Weights of a small GPT-style language model, trained from scratch on English Wikipedia.
Architecture: RMSNorm before each block, rotary positions, no biases in attention or MLP, untied embeddings.
Each number is 50 + 10 x the weight over its row's rms, rounded and kept within 0 to 99. Layers, rows and columns count from 0. The size before them is the row's rms in percent of the matrix's.

# layer 8 attention query, 384x384, rms 0.0777, rows 0-25, columns 0-127
084:62 79 59 43 64 62 52 53 46 62 32 51 39 48 40 58 44 72 49 47 45 42 42 45 48 37 44 65 33 58 53 50 66 53 60 55 56 49 61 59 63 49 53 37 52 35 35 56 31 30 55 44 60 57 61 58 54 50 74 49 26 50 54 52 56 38 34 52 38 66 51 41 51 50 44 55 45 41 44 52 41 44 61 58 30 65 46 63 35 42 46 48 31 56 74 31 43 47 61 35 44 50 38 48 41 52 34 36 64 43 58 39 50 48 42 41 61 39 30 52 50 55 17 54 55 47 39 43
079:61 71 47 61 41 48 55 57 66 50 51 61 43 47 48 41 38 51 42 62 53 37 58 62 58 47 56 48 35 62 60 45 64 44 61 51 41 65 48 46 56 65 48 68 52 51 40 63 49 44 54 49 71 50 65 67 53 39 55 47 51 50 48 53 50 41 36 40 50 77 53 41 47 44 58 44 58 50 44 38 47 63 39 64 35 56 47 61 50 54 40 36 43 43 62 35 48 64 45 49 49 50 64 44 40 35 54 35 54 51 51 45 60 36 66 38 47 49 45 31 56 51 53 61 67 59 70 52
079:60 49 43 60 34 52 42 51 58 45 75 66 50 62 57 48 45 41 26 38 43 58 50 54 50 69 71 35 53 52 47 39 48 45 44 47 33 47 32 33 45 62 52 68 47 52 60 61 57 51 41 55 62 45 29 42 37 39 39 50 80 47 62 62 66 55 51 50 48 44 58 59 47 57 64 53 36 51 35 34 41 55 34 52 52 60 67 48 48 58 42 53 72 46 30 56 34 51 45 53 37 49 65 39 52 38 52 65 36 40 73 34 71 41 42 54 56 69 49 53 41 51 60 48 69 58 73 42
076:41 63 53 51 35 44 51 38 43 48 51 70 60 62 53 41 38 48 32 58 57 50 43 43 47 46 79 32 54 60 48 40 43 49 57 61 31 56 37 54 47 50 43 53 51 46 56 57 47 58 44 48 62 37 58 56 38 41 41 41 50 44 53 45 45 55 45 64 31 29 45 54 45 47 60 32 43 58 39 50 32 43 44 55 52 55 47 68 47 56 49 56 56 40 43 46 41 49 41 50 51 39 57 50 41 47 68 42 24 52 44 28 60 42 42 53 52 64 50 43 34 39 64 47 75 76 77 37
088:29 40 35 30 40 62 47 37 55 34 35 56 64 60 53 71 48 60 49 48 69 48 49 40 48 53 63 53 59 33 57 52 61 54 56 30 55 51 33 49 50 37 67 51 47 57 58 51 56 53 42 32 64 36 55 45 41 46 54 45 50 44 53 54 61 64 52 54 50 60 59 38 62 50 39 48 38 47 43 49 52 40 50 57 50 70 59 51 47 67 36 61 57 44 53 46 59 58 47 54 43 54 39 51 54 40 61 64 38 39 48 56 42 48 45 56 57 32 42 59 22 62 52 47 45 66 32 32
081:55 58 60 63 44 55 34 52 39 51 49 70 63 46 48 39 66 41 36 53 39 55 51 45 39 47 49 62 53 50 56 45 47 56 55 57 45 52 48 33 56 40 57 47 44 35 48 45 41 50 40 50 74 63 64 52 36 46 52 66 45 52 44 39 47 54 25 61 44 49 65 60 64 53 69 53 34 48 44 47 32 41 43 60 43 51 42 48 58 45 47 65 52 49 45 28 56 37 58 56 59 55 43 54 41 64 71 58 15 64 52 49 59 51 35 50 64 41 54 33 52 38 61 72 51 59 43 39
105:65 53 64 48 66 58 45 46 51 49 53 51 53 38 43 60 43 57 47 61 47 51 54 51 56 40 24 34 26 65 57 42 53 48 66 42 54 56 68 41 59 43 46 42 38 63 41 46 43 44 57 52 43 57 76 49 50 66 27 49 39 44 55 38 53 45 48 48 37 53 37 44 49 56 37 63 55 56 45 61 62 45 58 42 54 40 40 40 37 58 46 44 23 52 68 43 62 48 45 55 45 34 47 40 48 49 65 48 80 59 35 38 28 54 45 46 44 38 51 54 52 38 16 54 28 43 39 59
093:33 59 32 60 48 61 49 46 46 40 40 55 44 35 45 28 43 45 46 60 45 52 51 55 43 51 74 68 46 46 51 41 41 50 34 50 67 36 44 49 46 58 61 49 49 49 47 59 37 38 41 59 47 45 48 50 53 48 42 51 61 57 42 57 33 44 24 45 60 49 56 48 46 55 54 46 48 57 53 39 49 49 29 59 50 60 48 50 49 51 56 69 63 42 34 40 41 52 29 61 55 48 47 49 53 34 55 60 26 44 57 54 48 52 41 56 55 56 60 56 57 40 47 55 78 45 68 37
114:51 58 64 58 50 35 55 38 50 48 57 38 52 55 41 52 57 46 49 38 64 35 66 58 56 69 40 54 47 60 56 56 38 44 52 51 47 46 67 45 38 61 55 51 55 45 51 64 47 46 49 53 48 64 34 63 45 42 53 76 49 38 65 50 59 55 57 57 44 31 41 47 46 39 56 62 54 42 49 45 55 22 59 57 59 57 53 47 48 64 56 39 65 67 34 38 45 45 51 59 46 51 51 67 37 72 64 26 70 53 42 61 27 52 27 67 44 57 41 55 48 45 61 49 42 54 49 52
114:64 49 49 38 46 27 57 35 66 52 44 57 53 40 37 67 59 43 56 52 66 51 29 46 52 40 30 49 44 56 52 43 49 55 43 53 66 67 58 39 47 50 44 53 53 57 57 41 68 31 56 53 35 55 60 51 50 46 49 56 47 49 44 53 44 36 53 57 42 48 38 48 41 51 54 75 42 44 49 52 67 50 47 47 47 41 55 57 43 48 51 39 46 54 51 59 56 52 62 60 29 43 66 57 48 50 47 31 74 62 41 50 40 51 63 57 43 55 47 48 43 37 38 41 61 43 65 53
115:52 46 41 30 47 40 51 53 49 33 57 47 52 53 41 65 66 49 52 55 62 42 42 49 55 39 57 51 49 37 55 52 29 58 47 51 47 66 45 47 50 47 38 57 47 35 58 59 59 70 33 38 46 63 49 48 52 39 46 51 60 20 55 48 44 52 45 50 54 42 52 42 46 48 47 40 47 48 41 49 65 61 52 43 44 44 56 40 51 38 53 65 53 43 38 60 62 63 61 57 70 53 45 62 48 46 63 40 56 70 47 54 47 45 59 55 65 48 63 47 38 54 56 52 59 52 58 42
114:40 57 56 61 41 59 58 54 54 35 52 47 29 34 40 47 38 56 34 66 66 32 41 51 55 59 50 56 45 49 44 64 41 52 39 53 60 48 72 49 50 44 47 63 43 54 58 43 54 55 54 38 55 49 16 50 65 41 62 49 53 39 56 64 51 54 49 45 54 45 47 39 47 33 44 61 56 58 44 61 68 44 48 39 49 45 47 57 48 59 61 54 63 35 50 48 54 41 57 49 56 68 55 44 46 66 61 39 52 43 42 50 44 62 33 62 60 42 47 26 41 65 55 48 46 51 51 37
109:62 41 50 54 58 51 61 51 57 31 31 37 59 56 41 59 52 57 51 31 44 74 64 54 60 33 67 30 40 38 49 48 53 48 54 58 36 63 65 48 40 47 60 50 50 65 55 51 48 38 49 65 46 42 37 38 51 51 39 46 49 60 51 64 66 38 51 44 49 50 54 57 41 48 35 53 51 38 56 57 70 50 34 66 48 59 46 68 48 63 35 62 37 65 37 55 31 53 40 57 58 51 47 40 48 41 38 68 57 47 51 46 45 45 54 54 56 48 27 48 56 41 47 56 46 57 45 50
126:63 50 64 63 59 52 35 58 59 31 55 57 56 46 70 62 49 56 50 53 51 55 52 53 56 51 38 21 39 36 42 54 43 49 55 44 36 47 52 58 55 57 35 41 44 52 52 49 52 61 49 46 57 69 26 56 48 50 34 34 59 41 65 34 61 61 41 71 45 53 43 52 57 40 40 43 60 57 43 58 59 59 48 45 56 56 45 47 51 44 44 55 13 53 38 46 54 52 49 71 60 57 49 54 43 38 44 54 61 43 39 48 49 40 52 46 50 56 46 41 45 37 49 29 42 34 54 56
122:42 47 52 52 23 38 64 56 63 26 47 43 53 48 53 38 28 46 56 43 64 52 66 53 52 54 76 57 35 38 65 57 48 60 68 56 66 36 56 37 46 63 59 74 38 59 53 48 38 45 51 43 49 38 45 43 49 50 44 51 35 53 42 57 38 61 45 60 56 45 46 58 59 51 41 73 40 67 61 47 59 46 40 41 33 46 37 50 44 44 48 49 45 43 50 34 41 50 55 42 70 55 40 53 52 41 41 35 40 50 62 59 33 48 33 48 56 53 61 34 47 62 65 35 47 49 48 37
118:53 63 37 48 50 60 46 56 53 56 51 47 56 46 63 52 31 49 65 54 52 39 46 43 49 55 45 60 57 47 59 70 41 39 55 54 36 50 43 39 46 58 46 40 59 38 58 46 57 60 53 70 57 62 45 54 55 45 51 42 49 41 62 32 50 52 61 56 56 46 50 68 37 47 55 57 36 61 39 47 57 54 58 50 68 57 55 43 48 60 54 43 51 53 35 46 43 68 65 44 56 49 67 61 44 45 73 52 16 53 49 54 42 36 35 68 57 47 64 41 57 49 52 37 45 31 60 54
082:52 68 44 49 29 39 49 67 53 44 49 64 60 50 39 56 39 62 36 49 51 44 42 49 56 45 55 55 34 67 28 53 44 59 68 55 38 44 48 67 52 61 47 68 49 42 47 41 46 41 59 48 46 50 53 62 39 37 39 49 47 57 48 44 61 52 50 37 58 66 55 37 57 49 54 45 54 57 45 39 49 58 50 64 41 62 35 42 33 61 51 27 43 56 59 39 47 44 62 49 47 49 54 47 27 59 36 38 57 52 31 45 48 43 60 43 51 51 54 43 45 48 54 54 46 63 50 53
080:45 23 38 50 46 44 49 39 54 55 64 55 65 63 50 61 61 44 52 36 62 57 39 46 40 66 61 45 61 39 40 52 43 46 43 55 41 42 38 61 43 52 41 62 49 64 53 37 72 54 50 55 44 49 33 39 46 48 37 46 69 46 61 65 63 57 52 59 50 37 53 59 39 49 56 42 52 68 54 35 29 56 48 38 63 42 58 56 63 56 66 61 78 24 30 69 54 46 42 57 48 47 64 33 64 34 56 59 38 56 56 64 45 41 52 53 36 73 68 56 38 59 42 42 53 71 58 33
081:29 26 41 40 61 54 53 38 33 60 55 55 47 60 47 48 64 42 61 56 53 61 62 59 44 80 44 32 54 39 50 58 48 54 43 40 49 48 52 53 47 50 42 59 47 73 68 49 75 65 39 49 33 41 47 53 32 47 43 50 36 40 44 62 43 54 56 42 48 46 45 59 48 37 36 40 48 49 52 63 47 57 55 37 70 51 60 44 57 53 69 51 63 39 31 80 60 53 41 52 52 38 54 42 56 49 49 55 50 48 50 63 51 42 57 49 52 53 64 61 59 52 40 61 41 52 60 39
087:50 29 37 48 36 58 48 52 42 76 55 52 46 53 60 50 63 39 50 51 59 72 50 51 53 71 48 40 74 47 77 49 57 50 31 43 37 56 48 51 50 55 50 58 51 75 67 47 78 50 37 47 41 58 38 45 36 46 28 37 45 42 37 60 41 55 56 54 54 40 48 63 50 56 47 57 48 62 44 53 43 37 49 33 48 46 61 48 72 63 55 59 60 37 23 59 44 60 49 44 51 49 59 54 54 49 58 60 44 58 68 50 51 48 52 46 57 50 56 63 52 48 59 46 69 59 68 34
086:54 31 62 51 57 57 57 45 23 51 44 64 52 58 53 46 52 41 56 52 48 69 61 48 43 75 59 68 57 39 45 57 43 53 52 46 36 26 34 60 42 53 58 55 48 35 53 57 55 41 43 45 52 37 45 46 53 50 47 54 71 57 52 35 39 48 43 32 39 36 60 57 48 50 51 35 50 58 34 51 39 29 63 58 61 66 75 31 54 51 43 54 55 46 41 57 56 49 44 41 39 35 62 39 64 41 27 46 37 50 53 68 56 51 36 63 57 68 52 50 56 44 64 60 50 26 37 57
094:59 53 32 53 42 50 52 57 56 52 60 50 45 53 57 28 50 42 40 45 42 58 58 63 43 50 54 53 71 36 44 35 64 53 41 57 44 45 37 43 49 57 69 61 57 47 44 57 62 65 43 47 44 35 28 58 41 38 55 60 66 46 53 59 47 55 61 60 38 39 44 52 40 43 53 47 53 64 36 26 51 56 37 39 54 43 54 51 55 48 61 40 70 37 18 65 37 61 53 43 48 46 62 63 64 43 59 59 25 55 60 59 61 50 30 51 46 64 44 44 46 54 69 56 70 53 71 47
096:49 47 46 50 44 58 43 62 53 52 55 40 53 51 41 49 47 54 46 63 60 56 49 62 48 47 44 52 54 34 48 61 63 47 48 35 45 52 51 28 32 52 48 55 49 46 45 49 50 51 30 56 75 51 34 52 47 43 62 55 45 58 57 42 57 58 48 62 45 43 65 38 46 48 57 48 48 57 37 47 47 55 46 51 57 52 53 42 58 39 49 46 55 48 39 42 57 39 54 50 54 60 37 65 50 53 60 45 39 57 51 44 49 36 47 46 64 40 39 49 28 48 59 49 44 47 37 54
109:57 34 58 42 43 47 43 48 36 58 42 56 44 47 58 50 23 61 63 45 41 56 62 43 73 63 64 46 47 62 47 71 48 35 49 54 39 38 61 44 44 37 40 44 61 63 66 50 60 59 53 72 45 64 49 52 58 51 35 38 44 52 56 55 51 41 50 60 39 51 53 64 39 55 46 57 47 32 52 47 57 47 49 41 55 49 39 57 48 45 48 37 48 44 64 54 57 54 38 35 42 43 53 49 57 48 54 48 64 57 52 42 20 45 62 42 51 49 61 63 51 52 34 40 42 44 41 40
112:51 39 62 50 65 35 69 43 39 62 40 45 44 41 34 50 35 57 48 43 46 44 48 48 52 41 42 30 44 50 50 59 52 47 43 44 53 50 48 67 40 48 37 45 42 61 33 48 59 58 39 59 57 36 54 68 57 43 47 59 60 65 49 56 27 50 29 57 60 53 46 52 49 55 51 47 47 38 42 34 29 46 18 27 53 44 64 47 46 48 36 50 52 43 56 38 54 42 44 45 42 58 42 24 55 64 54 50 49 41 41 46 54 65 39 47 71 42 51 49 47 46 38 73 54 33 48 56
106:34 48 75 31 52 43 53 46 48 45 53 56 38 52 39 62 65 49 52 53 51 45 42 43 49 43 51 42 59 35 52 44 43 59 63 38 44 51 66 43 56 40 44 45 40 69 42 52 58 47 42 42 45 73 51 38 39 53 49 39 61 46 47 21 50 43 59 55 54 57 55 45 46 52 46 62 46 68 37 42 47 43 57 44 44 53 43 53 60 51 53 44 52 54 53 46 72 43 49 46 51 42 52 58 65 41 77 55 29 59 25 38 52 44 63 54 44 54 52 38 46 46 58 42 55 61 50 54